{"num_hidden_layers": 14, "hidden_size": 64, "num_attention_heads": 2, "num_key_value_heads": 1, "head_dim": 32, "intermediate_size": 256, "vocab_size": 8192, "hidden_act": "gelu", "norm": "layernorm", "norm_place": "pre", "norm_eps": 1e-06, "positions": "rope", "rope_theta": 10000.0, "rope_fraction": 0.25, "qk_norm": false, "attn_scale": 0.177, "bias": "all", "tie_word_embeddings": false, "parallel_block": true, "init": "uniform", "init_std_qkv": 0.0647, "init_std_o": 0.0122, "init_std_up": 0.0647, "init_std_down": 0.00612, "optimizer": "soap_variant", "learning_rate": 0.0055, "beta1": 0.95, "beta2": 0.99, "weight_decay": 0.062, "lr_head": 0.0141, "max_grad_norm": 2.0, "warmup_steps": 200, "schedule": "wsd", "decay_fraction": 0.355, "decay_shape": "pow", "final_lr_fraction": 0.1, "batch_tokens": 32768, "max_seq_len": 1024, "doc_mask": true, "train_tokens": 121400000, "max_steps": 3705, "dataset": "wikipedia_en"}
Each number is 500 + 50 x the weight over its row's rms, rounded and kept within 0 to 999. Layers, rows and columns count from 0. Numbers have three digits each. The size before them is the row's rms in percent of the matrix's.

# down: layer 11 MLP down (transposed), 256x64, rms 0.176, rows 113-255, columns 0-31
# up: layer 11 MLP up, 256x64, rms 0.169, rows 114-255, columns 0-31
down113 124:515471442457509511612523460550450489475590500501465539446498487488533544456392519412471512475458
up114 096:459504448544486493472475482439430460426415486401521515478528503484518478397426498562505471454403
down114 086:540478527475507454461486465548520486547446412519445470582541529469486441476485490462454512639492
up115 110:523469497561472426458483554467585570507526464559564461405464474552458443574558542451462534489494
down115 123:527479499385541514603540517505557430582518538526483551508524574577457458517484433409612496485498
up116 088:510461384431512476471517538395471525495445484531498476531526462506502443444572480452509566514445
down116 087:498563495576492513510514501520476576549542459596584576488441512549475599489502532547475377456526
up117 096:555433505518425484505564508435485489401542440473451508462576567559510603526507572458497579523573
down117 100:474557532410441443553459424590543423523584492501577544504467559456498551611561497489463529506501
up118 099:422524414487460480512476485482508421436466552452316531504491533419491540478524542535483553479448
down118 087:497457541596514461514483474489432516512479421541607445507580477519503391516547527472515492507504
up119 085:467579480496532426569495478502523384482476566482487499403526482533520447530498436430516553481583
down119 094:599436483589523546441463414498457440568536454540492506430464439472479457453480481540558506598490
up120 129:455408430484509473492404437512486511482524522438441477510529501455411548462530573357428466488523
down120 112:553477480536488592456488473516507515520516535475479584470579506455425629496525457511557467540582
up121 099:512488460474598538537512464427523622472489493486516489476489527490460501506483466433491562544396
down121 090:483528417486489422449487533509420485509528553485521588553433478474488573570407571497510464430608
up122 108:550607518537498600557509532491507476557505553499573534495572543420482457545492508596493496459436
down122 085:529444500536457506456411534538492572432523495514563529474518467498577524439461520490506441618529
up123 088:474528543517443497463513446449506491522538522482489580498578546369502425542536516590564535401482
down123 110:529528549532563518528522465536494575466501500544442480558493424572561562465535518490409440538560
up124 100:540412492506509472486495498507512466570412493506499451540566473487418547583504469415497490487451
down124 093:449555598547568549572516447539470496476522508484471512567518487569587446512466478496485499579512
up125 097:563410532415537520581445391503508525470523498566496518574609570485475523482528545434482538552496
down125 097:569475515493470458526590535502465546448519450480486532415478455520510509474521565573409474489489
up126 089:559458397517472505434522518406545516519553487373435543504456519484472570506524529551498535466413
down126 088:562446513448484554563535447552496547445495484529505418422473511477514520468573526486448524514501
up127 094:488520481446614509473466403396496560525462490455409564458537495499561533483499442499467459496510
down127 099:448480420514438491474507559485496457441472553497572451423452488522420484451521530468497488479483
up128 105:572531556591564435487605491604480492473490516490418507446516577566486528532428563483562540499417
down128 100:492450460466492561445530475512474562542555610522475486556525503428405466487509458465455572518527
up129 104:629578452503544552526492609532518511533492547558501521515506541478495515506505490552430528522481
down129 114:431558411519547555508493508565540452534507568416488465488409422476537532471521520558527494507480
up130 092:493576475545557553510488571488510482526477538393434473534424435410480500588523469517424467440550
down130 088:408439468501422465485530464488471506510507516507582528434535552572527403447499563462512448483460
up131 105:413513526565465468455495507451505547564529589477484495553510430501413459517490459466454451573520
down131 113:446570533496556397505551590459393502509524560457548544542549513462516518486555533561501444480522
up132 101:529522479500449565505429543495546490505583429551511505556493405532417492500555600468556495465409
down132 110:493537534458491504511572551540478569557462592439494445597535392522483532439542478439466505467459
up133 104:470489488481469522486396496517427483511502376490471573386457437492596514432506475573435486511540
down133 096:495487508524488399539561525470508551589542559527466459554569584478413508478422530467500553425519
up134 105:471467500508445532523515429537517463482496493512589468583470452488344436502600558496459525526477
down134 090:496625463494513531505506434483466483560494492483434477469444560505482518477404480591555481466465
up135 129:611549522565558599519534554486522497490608556570524581491583620516521588548529516594504542535481
down135 140:523568512497449623509482601461434515430597487577484560392453488493580529529465443520416454539466
up136 102:567534361534428440524495544526422533479442481517485546515546467571493422509485503428474456519399
down136 093:386529545445545580522423466521482478440454537505523438506414524474475510490538499504488581542616
up137 094:465535540509633573498534441588475502468482408529497440478500473548491441466404404469535536387431
down137 086:540445498529440416583399500537454483548509578507602465535453555490521501528530521516507439461572
up138 090:532528435475465499432498558477453451475541516532453533449488453475585569519469523515504507396471
down138 090:467473447479502421376455558495470532463543508570452497553512549433527457490493521610415534492465
up139 101:447419553480460431481374570556504480522476531424526433582534512481409543507528534450492383410456
down139 096:501478496454370466530526512586404517551484528503529503479499559466498538417541463510559416512379
up140 102:533479537490400531520527525468532506598514509523555484534468580557343473598479438476498541436476
down140 090:478573518493500507496595489444527561563526544488422465498455601479480500515495497531488489523455
up141 101:509489453465546441545520584456496535453411519454510526397501532526499541577516549452573511584527
down141 111:525498494624466451468500521560563538569534513539473526515479405530556506584508575519472489360467
up142 091:516426361440452557496546511471529528428492476454483570526466439389429400515460462499490457511573
down142 086:486549586444452519426471450546496524483481393504460457463490462473467417550517500476483494547460
up143 107:487534567538547541515436435610510437521529569493546470455521451476570500461452512566520549546499
down143 106:461593533431553442413492531544468466549596451484480500562545573517487483488448497482618514563563
up144 093:568506405497500458476457549422480495477518538495492473491478456456506446458444447355405428466552
down144 081:426535581516511502496466463477515450440486384557471586391483511544473475499468520564530458483495
up145 088:401541522584438475466499488402537448569530479547596516552492524530459458532583447443479586449447
down145 086:447544490463567545527522524542572525393404557552509527506556546589532421504466466521512473429590
up146 092:501464537595465513490507425537596506545457438501451561530476460536524634454494479466511542477435
down146 086:492484576485482490568565542580477506494468510531602519536557530501463568499520616521458442448542
up147 090:547439443446558427537495546386467552531513507508516567446594523523467475511540586551500523456546
down147 092:485557480561511586480412406523384454488505455527558436515481505412528521488495362483537547561508
up148 097:462571513536426485472562456489493533434635537502511591513588588543538556476426501526488449473559
down148 113:572452465499577432407499450555514415497445470494567522471531410538507452441566482572451451540564
up149 094:447585565553529532489468530548608455609510444500567560505535503428484455417472550537454487496464
down149 101:487464520526519487520484615520531536519461574520594375540566397508509460565463489553494493456568
up150 099:431474494371513444465435502533428452556470464357471547526539461409425502523477522469506492515460
down150 092:523448520542451511523325507484444498503428499423533479473412523485458514499497466503448516456394
up151 101:425353360564551443524484459419449482429454512500431491513540487501562428491507506448454484471510
down151 105:483571586413383501548648503561543577503497590470509524475474500507471502475443499518519451439437
up152 092:483359504481511533533584578575512439500486519484434567499534585520507474448518485518587497481438
down152 096:498517497483466480371526505452495430508493521555534599542538513505543424540507475463489490479550
up153 093:535443486633448506555459508452526480505551507527597509393573564530476564496483503520499471418505
down153 094:456511485459483501439572521554423518542431478493485499597456460471510427396585506520613509523514
up154 112:494441511427484476489431487505453465482422474512477492430481537475428480452514453470553446400470
down154 100:461504377429574498537515520575483465510490554516490630438576459527441554432542530489582509494519
up155 117:510468418436520498427474459500479485515525493415465544491533470478397481382447429504523498602468
down155 100:452540402516383547429498541457493559376446460461539457511478447447527504487520423467486490429533
up156 104:440518541425539477457437468460458555394459457513507498458504436463435453514571484491471547595497
down156 106:578483445544539460498471538488575515431479631442462503538510421495484525492478601515507445451596
up157 090:474575503488484499512496460523446430485462524451526664544471466552462440443470394449481598544482
down157 097:521523489638502527463479352486564580470475510465520476489498497452617530536604568415515481540522
up158 097:538436442485501465449556456550482475487461516440457471499534482513472497559501478497595537547515
down158 087:447587488518480485491424484492408417548528565476439452466515479528491483519493548601603435398550
up159 102:569537434528509458483509566555392466482539417445461510586449486486418526430526540396510485507491
down159 104:430492537475498459504562471434577533434524559533409478479411496538523534498541573487514549581411
up160 096:555484487476444465463526447476525521548398486556455467462510494564446453566534483508536449552561
down160 101:558502523506477541487407524570482450468565425467574459486520528521516477537527545523482623560449
up161 089:519470573577525469503591511485520500527547520560480596440508553484487462445457479537509460575483
down161 115:416538559429474492529463541516524537587515518370446579489591573445501509522493539558463395504496
up162 107:439534500525426559453459457467448499474353455404552449407488433498507528504521537490433451458399
down162 069:559538461459529431530472498457507427551573555556442503508505583424591486442418514499382530445528
up163 087:490555487538540469452577432432546600563468480435547499538438469525465529514495521505479453656514
down163 102:527552573485542549554429498559523483414456520541502561483530533488496429434479507534482552446452
up164 088:549484473480406570529472515537445513444369441635454492538547507482479460515511521480496525530396
down164 086:501503496566521519401542451462544563537436441492483499435501475525475435490515528520465469526526
up165 092:496443478525473539451540390514509506530508480558502494355484540526543477479517528484550450521502
down165 087:491504516599455524487492491529492432473448420562435476478529486482479454551440565498519481506506
up166 088:571449403573497516416470482574485468437435458539531525490561467443393537431487476443552435559538
down166 088:517485569480421495579486601422508508515577410565472521560426569535539472572511515553501550440471
up167 109:477637546570535494511573526512573559449493454457519470443428554459516542564549491530528577527524
down167 117:494507545510438476592592557421583555519434558366441441523502474485459528532506465482475556471552
up168 099:475599436491533385552498498433538518495483452437433556516503460558452505507488409496455516531511
down168 104:552397532524495612449497478550436457534521491508600505526526497477470490554549515530489492429524
up169 110:519483424418515497472552525452475415447540463365472464480507493498382491525457459550511539426522
down169 107:591501425502536450471487561366528498479520493381512387471531457456466544510532439411509469422588
up170 094:493547500538527530523534499397516482419471555504581558505650428509570465472464579597411446463565
down170 085:473466487518494509473541600540562506570491414448429521506360494546491526489537430496524484527459
up171 100:613387463506561543422545471490417545482488418516597461462501485482457467520432462426482507558528
down171 105:530550451382532529530476581468550492527509466510430530502572571535531423614571504456561546517464
up172 100:485521405503484558455548494484574432511488499583512569447453534511434548478536474528557504565383
down172 087:441461490529541504407497532465389453581479569466496450419537518470551584490516457543505432452592
up173 096:548508602499460486508610558483557466504430471461509546520526551457568612497545567545520542541501
down173 079:465460471532496457545423559497532511430555542513498461504467485500499520497561448530491504457465
up174 094:453569495551536416509549487580544590413436501538565469525475502451559473486497507479506502521476
down174 097:570434540567571519552471434565501481624525450500518531490448462412554400476449548537455583492562
up175 100:570429490541530516508490530462489568555516484493528564494538507584503518560655513517485508565435
down175 089:482519440461484549503550568520409503564502519521416482521547543509572585542448584555562466487518
up176 101:516584484421446487561420552501486442536442421473506585529465477530480538474454460483537457565521
down176 105:484541552470482538511519465486544464423474521441548523633508455521559455523451562479623480577606
up177 099:480530604574592558563481490592419526451477564516544556530523554444532554460529642550463469524493
down177 095:474521487484517608478531492545526487559470471546539495547476460570500443606494457514501548629451
up178 098:561456493543484434448493561519439474499583535512509479506508512501422500546483484389450456463369
down178 085:507505501497552550575491486546436479442413472448477508472490596454470471421541524555509524581539
up179 086:465496449459428531488502525415457501453427527555471641470537536511499557473539473540411529499496
down179 103:559511518579565383530498536416438430517531518515447430474546524525406503553517515510502544482527
up180 102:476555473510495474526495534516436507450531417456503507546434492569423449481487454531522588450422
down180 100:516456480540542510488447466464478563500439458414486447487517484394530492500437519434471400509581
up181 099:499505547541495494498423480451492463584454508455510546533560588454505516571511497609597491444527
down181 089:427502520585555458515464569465564477486482421529500535460407459547567477412487455429614447539366
up182 096:482447456540443463519447439442567436501522484438446524459502498514531553484437528452489455445493
down182 092:481478531465511515460510442531528584569515491503515406563526511555531466528538554565492466545510
up183 095:475512491584541492425534465539593514564572551527545496495560607467369561537556488471596585468554
down183 085:451527452509474466551475575440536464524506447474484452514490485537544507429466542586453497370409
up184 096:498466533613481511526605495512542547483594481557505527527527459537447460510498530527543532508514
down184 109:434551419492558571513388464599508484529492432472477499571486594539467541497498545502618529543573
up185 089:476526519585582479459525502509476569516447513434542516509519465493465497482487529516499551569512
down185 089:566437478494519487512511477476494480505629430463483515548574521561527585638498519543534494465513
up186 103:449480512493494543509468406425560435585545500432496508520521437466536496389505478529558552482413
down186 092:469506610510409543530486574495569543506554491575488510516398531519498542570445476493565593544467
up187 095:512501429501489508574463479475512490440476397457428527484444459540426501401586510541461520519483
down187 087:508583568474487476447480408475538602502508543486511497530540538494486499564402471549391435559487
up188 099:466458459511523425474524531543496512546535479506439545567571551413520518525491594523509602529525
down188 108:535489565459512493431542570361415483478516430520457551543499538486557416517550395485596512437478
up189 111:586555459573509441568550489442539459459572450490536556602496545585500574542550614536484503464534
down189 136:529499465415473490516499395510507434532518519546545556523397577519576579537487556512435525511503
up190 122:576514491575478456580552489536592549550512493560525564484619565544551549546531494534507542529544
down190 119:432534510453574432432449536520481383495469445555489538515588505504518472570571441490475518446473
up191 096:514415492539550475431447492518516561530488469496429488560496473464489512464512551522438464476505
down191 099:467591538526527477478466426504449486563579439410550473471536428519514482611527519541431459429439
up192 098:578459536492468359474476494486468474426490422386422454507479492536532441480492511572480417488440
down192 097:583493408565544547607459464490445532610501467518537562506472522452524522505499451588415535569411
up193 110:457544499497389552521583569493539490533508500502487538532515588532424500526529538488470521521586
down193 094:509587484504565415552487497531426544515564563521503455537500502454533492542486420421437365492471
up194 095:433529522478599496505534501543537448448529444559406453396544553570418497483442434432538479546441
down194 089:599413549541566490547527529480590483506489490521537483503442490477424481442573437446594513479525
up195 095:539591490556555504493517468532555444541661526484479549606539522489528549508514482517498438535445
down195 113:535497541516510441481493457479508558553534601540475490457483471447540481453521505503486355544526
up196 098:469448501462450524490437429562444464484509527573417596485505421381494438453476561464545468500511
down196 099:440488529457444481472480471434537458544491376373484520559476528527487513454513439535446545511549
up197 099:547492530485489547574533500400549507520461448540498470436590569451466557488442481581506594447432
down197 110:422590465418444553586448450515489451526457416538554493413512499476473465514503506511487509408516
up198 082:384451496564449508529476449473513468434467523476467527516565566536472555413492570565452500507517
down198 083:514603551524582547456410528566536587502515424562493497534477557547507453446517462509452510503491
up199 102:454446440581448487563458491496543466540437532564525460457530539509447440382512508462623457543482
down199 102:465582512518498421556508464476426459446532451443510451490587476482472493446444621553430502456542
up200 107:525563529526399475526479475514384436578542418508565540506495459491503442496502494471497446398454
down200 096:501490492462467542503561420500575475415442530480485492499461430449509539523539607463398500547492
up201 112:515523526514492428488474457620442395407417435492514531489545471499480463553435412509467480540546
down201 122:463526447400581469460512483536460536532488434471541469432522527578555390508425547506560574570579
up202 102:540529502466530486604432476610449533416499496456521536506525522508491512487480403446523403470500
down202 093:490523588544464480406514505555414513494504476462431532540467548490535535452450508475535586519563
up203 122:533392462468489455420440502509477492484389413460456488441452449460411463508497485385507455473512
down203 106:541524440483550399453553507469460463500517541581457548465536499501585554561436498414397482505465
up204 095:503508572473534588544441558488468490489476486398547465536522511485499570449515480502440529414549
down204 110:499512519458511516563480444454498614507489489510553459478510467426569418458516406460529450528604
up205 104:540479500515461485452488469463476510513487568476461497492499498449418403473619402475529408428513
down205 095:524568493427390523500504496558499569619440571497529457548473462521463490572541474419466527532473
up206 100:450387573533460481383484452527506589552526394530563469562471445502523493371524469430450567463550
down206 112:489434473395448486486475570495501442575597525504557492582581383500460507529532451525475524523539
up207 099:489402545480496538542462534484524536530457508501496556579609600406597591504501580451491574486515
down207 100:561566498526525443553513422523477459397475538502524442428488476538429373432475496532560409435466
up208 095:504419460480421516509534503470453569460562550489482526489535490449595540494533438502515487541560
down208 102:489505487587422478457460516519462456384455471535469639520557480517497559557520453509486481512504
up209 107:453502516479554473487494448414443501511497393431523508495469530488497461460469442358522543589497
down209 092:544534449506478410558478503488516445418458524564525471454475429500554537475480529554458430409403
up210 099:430419546510510537511477584523524545572479434600586457522462544444522509498545477515505487507528
down210 102:487427516575462485491471532486519567515526582440533480412423495397467558547518571566478417467451
up211 088:504603457449544441539512399464505540534514503525536561396551540491408436457515442660497446530493
down211 087:560436554569484576502446471473597569456493513512503516403508454463574588498566582423430513450455
up212 100:509426544498543437556472593483473549470541554486461540642531519475517535537612456494448527471573
down212 103:481496468428559483434428479503542484517557458432504537531472552504540572409483518420537483545520
up213 099:565381524429504520463520500434532443442469589460565515408473489501514431568462544514480487631437
down213 102:540494473458506510432520484474444475584509546546628353466510491573471425415488510482438489514498
up214 097:421512518453463401462474512507534446508547559438571491514603481509579501525552458531434510417516
down214 108:530536543452442570482599445590473461461455554538515498555498479538444454579517537436552563493435
up215 109:535520382554470519433413551506450475427505354549506517558526431467463382502506509380544561500497
down215 096:511549482428476466531460551506503471415495406544528498537505569528535489370417510543500528494533
up216 094:547507457531460473480557461481544519437477429545574494486555516406532562410545463530506525510504
down216 081:421472517477507514397522575598463441616579497496429492577452453471546410478413522425538466479518
up217 090:494571535504562496523577518481555514509493499405572615483519569522579567439566566589554561507467
down217 101:508492534498466488507436457415462552402375515472501505431434553530562454470468572491570474525518
up218 098:473515472420544482513530558379499513528578487516592506469485523455632537459495459476493504551595
down218 106:529431562465530494503444372511571497462448568439473447505538530596575484491478501527441482510525
up219 104:478553453477416490573479478498520509434432397441475530516577465573439494443429472487451511546549
down219 100:545493534521518570418559529567494626513491590497436470596564517587578562538520511426563505492529
up220 113:434549439481442543477415458465467381437468448535468509576464477499534518396397544517470501522443
down220 119:461489528540499522503424523538494455526510513475413498460458567539598502494454586515550580559469
up221 097:536449514475436455536508450483478544466500435481492578579515412492522441548422617480570512612506
down221 107:456453503480399471498554486472515557475453469523418441433419454402575494472527475528516523449410
up222 100:574600544554592529475543519480520609544535467494484508506484582508471589558505504517486584455568
down222 106:524541536464504544529515503456522403486506548449469537409451439557440464573423452518502504464584
up223 100:489573512563472693520584435508454534464478499521561552437550597497548551535495553517454564507485
down223 123:479499533526593584491495538500422515403444556436531526472543473504369538475459496593470538468489
up224 094:602518562531471499503494521487391540485600515509505558557415481538511502462505479470448504542480
down224 103:565474518433584491450449498540470460498460437523462465425550445546529609449495562459587538578568
up225 097:559511470437531493602524577530483520530556544457484623496593567458499543558526605542481538533528
down225 098:477457433501517550497557480545518490516488381559523512517424492511495443450550491527504457456513
up226 105:490481482441399506397446453508487512496468567483484458496438430481379480389572530431486505539474
down226 097:525523532535564443618491429504506542515520551504435462503458518455589499452411494492552523520501
up227 103:527584482566480443570511598462645543569515536505539477507573555438509521510485428531477522571459
down227 115:453588419500538452449552610524508487497507497548519520420521455434453548516477450571370522498512
up228 096:541436548641473464511593438490518535586585399500544477504515517443520460552413510408437493535515
down228 095:429447431429516488551524424484496474502534535488506469545462504420539522534421509624581456465536
up229 101:511422549513477510514532473479468594459490544620523488513550508509397497571501403522447489426512
down229 106:519521540542500500501534557376517460514508548520514510487498422499521492532434467544499518511458
up230 091:494501445460488418431515386421447499579500547606545551485493513496492451488590539518484518503481
down230 093:484625488445465596551485593543506575529464498397501480524552425461527460474488480506504442520513
up231 102:438489478480426508514479444526478383479482467482418508492514505494546443571374503453448445565386
down231 087:531456518481494455509463498506502537486447638497614492528534548493466543472561427467469444457567
up232 103:499414464469487442503499504455531404512492469502452547498493569484491510566591495530488516533535
down232 112:423520587447496482511517545514499594616477467461551517481457543461504539465444504563502486599466
up233 093:442519529449533477503471435472523611516499456477512500530503431525485449512551473547379486406544
down233 088:581488523600527477515509580521421443416519497477485458535500617476588587491494522431605462524501
up234 108:557585500509471509512505509486508531467554479514601506558662575461453477452552527552564476434579
down234 100:527468504431532451490492524447491482497465489540513530521451459614466512568559527497545425422470
up235 100:539495616589424488510496520438526502516504437419474552515531580448518458482526469539506549534494
down235 106:421523501453474525496443514454468570490472586496485391583407603424485422566457474487536493485509
up236 094:494480514478405392455480524567461463420504545498434422498555468436448464520493515400475465465459
down236 094:456536514490485563585478427473509406501491395515466536502518449413516429443500478613480512502476
up237 094:446450490489477536563491504536549484461459532609440538410514540527430572487589436488544503533513
down237 094:543468501533552536546487521545415500482459489501471455588464434478498446454477504581616545421449
up238 107:501418463534587461512556444453434524567495344469483507501487473514492455402538448549522506537560
down238 110:514534454460583509457527556542449515540450535535530508466447548409474371475549383568551451550536
up239 092:410556491466530543527561476558574548493578491530540470478545457585452492445576510480380541450535
down239 093:503500480541557608547492464527481558448490545463529554398451468487602575517550522496481512509579
up240 091:503499466398476470529547429556516522496431536436536508456502500486478438455525515421379572484402
down240 090:540453519562455537421512583397438463478574521462501488535592465529558520508422483490604442445510
up241 082:495470477520463519496452521550458521540480513558461550511526496512506483611542507457406504500522
down241 098:448524466483534441392506480605454511416433508564457512568488438489472514425444474529532389588499
up242 097:538530474496579559491472455457401525549561453529400502480503558478533532553449519541518474514425
down242 100:509524547477443490558454478484456522393628393540617517526545449520497548526475446513591569507506
up243 108:605503525484406435414537481471558501506475522478513527503489494461428485447568533428574573520470
down243 097:410505456480496458513525493446416471501474541478536502579512534425494576508482522498577474456541
up244 098:589448539399457543510519501482510585491399487450580493560485445522539572381544507471542509462458
down244 100:519446509473394471446440497451411477463549499475506386468478470495560542467502518560497458543503
up245 090:528519469498554494446487527485516540498475454537542498487560555535548497441475606605603525501518
down245 097:550418446503498449521457449447551514471515627498513502543434465541458482401502404488489483515490
up246 090:511432498547537514554587510468482449535498447555429521524474554513473527513443511470569446455513
down246 090:534567460598526400385480489502523471478560591427480499461426459452532427527493588434542574548514
up247 085:461514422507454488542556498483424530581516526503507494540545422540524484483396555486378517457476
down247 089:528439561556477553496518451532621585463493604539464518472500500611530410563573492478525497457460
up248 090:526494509456528521536495514463642545508493502512539476422487477429438476597542514509418434550429
down248 087:512506538564499431534459480443513634489493486518456495572536477503497443490517460582574428504537
up249 116:538485525454531545477563528539585468469503522468583518502494441507427572542458426446459607567480
down249 106:521493454508480534501488422603475503501602508480538591378558452443519467564540565515489551482480
up250 107:491446577486535513431574468524482658451518533521503493439486497513437516383480530437503518526493
down250 103:512521405503356470496484502500394425572471477466538462527569551518552450589476541406464530562458
up251 085:449531530600497568451535506486439513518518618548505547509531525458446550528556506447548511575466
down251 086:426457512452515427556452450478394491516507427542496525444453513411523518547560558635444472384496
up252 107:539513572428576460456511450495489540530434455520402484525500556542552457463505466509497475464391
down252 093:467448511603490509458546501582539479477525572527472497524519528420495578596508464510514407464409
up253 100:520469503458451409502514414543430477444446516599491474469477510560540578505545506476481594500525
down253 105:429500503535502455444498497628496442491475569464538435475557407500586545477552499503507553521537
up254 099:567569508552504542457519463468488571533559523499516504444494531603460385531556637507518528483474
down254 106:470369495549490519529476539478499564472553442470519452507489487443518562477538506464513533517492
up255 101:485487431541520580401492434483475388464500525508481502420517487441585505477539572526467473438517
down255 098:496542513430483394585495519414482590520497475500577457499548506475418466524510317521485527509470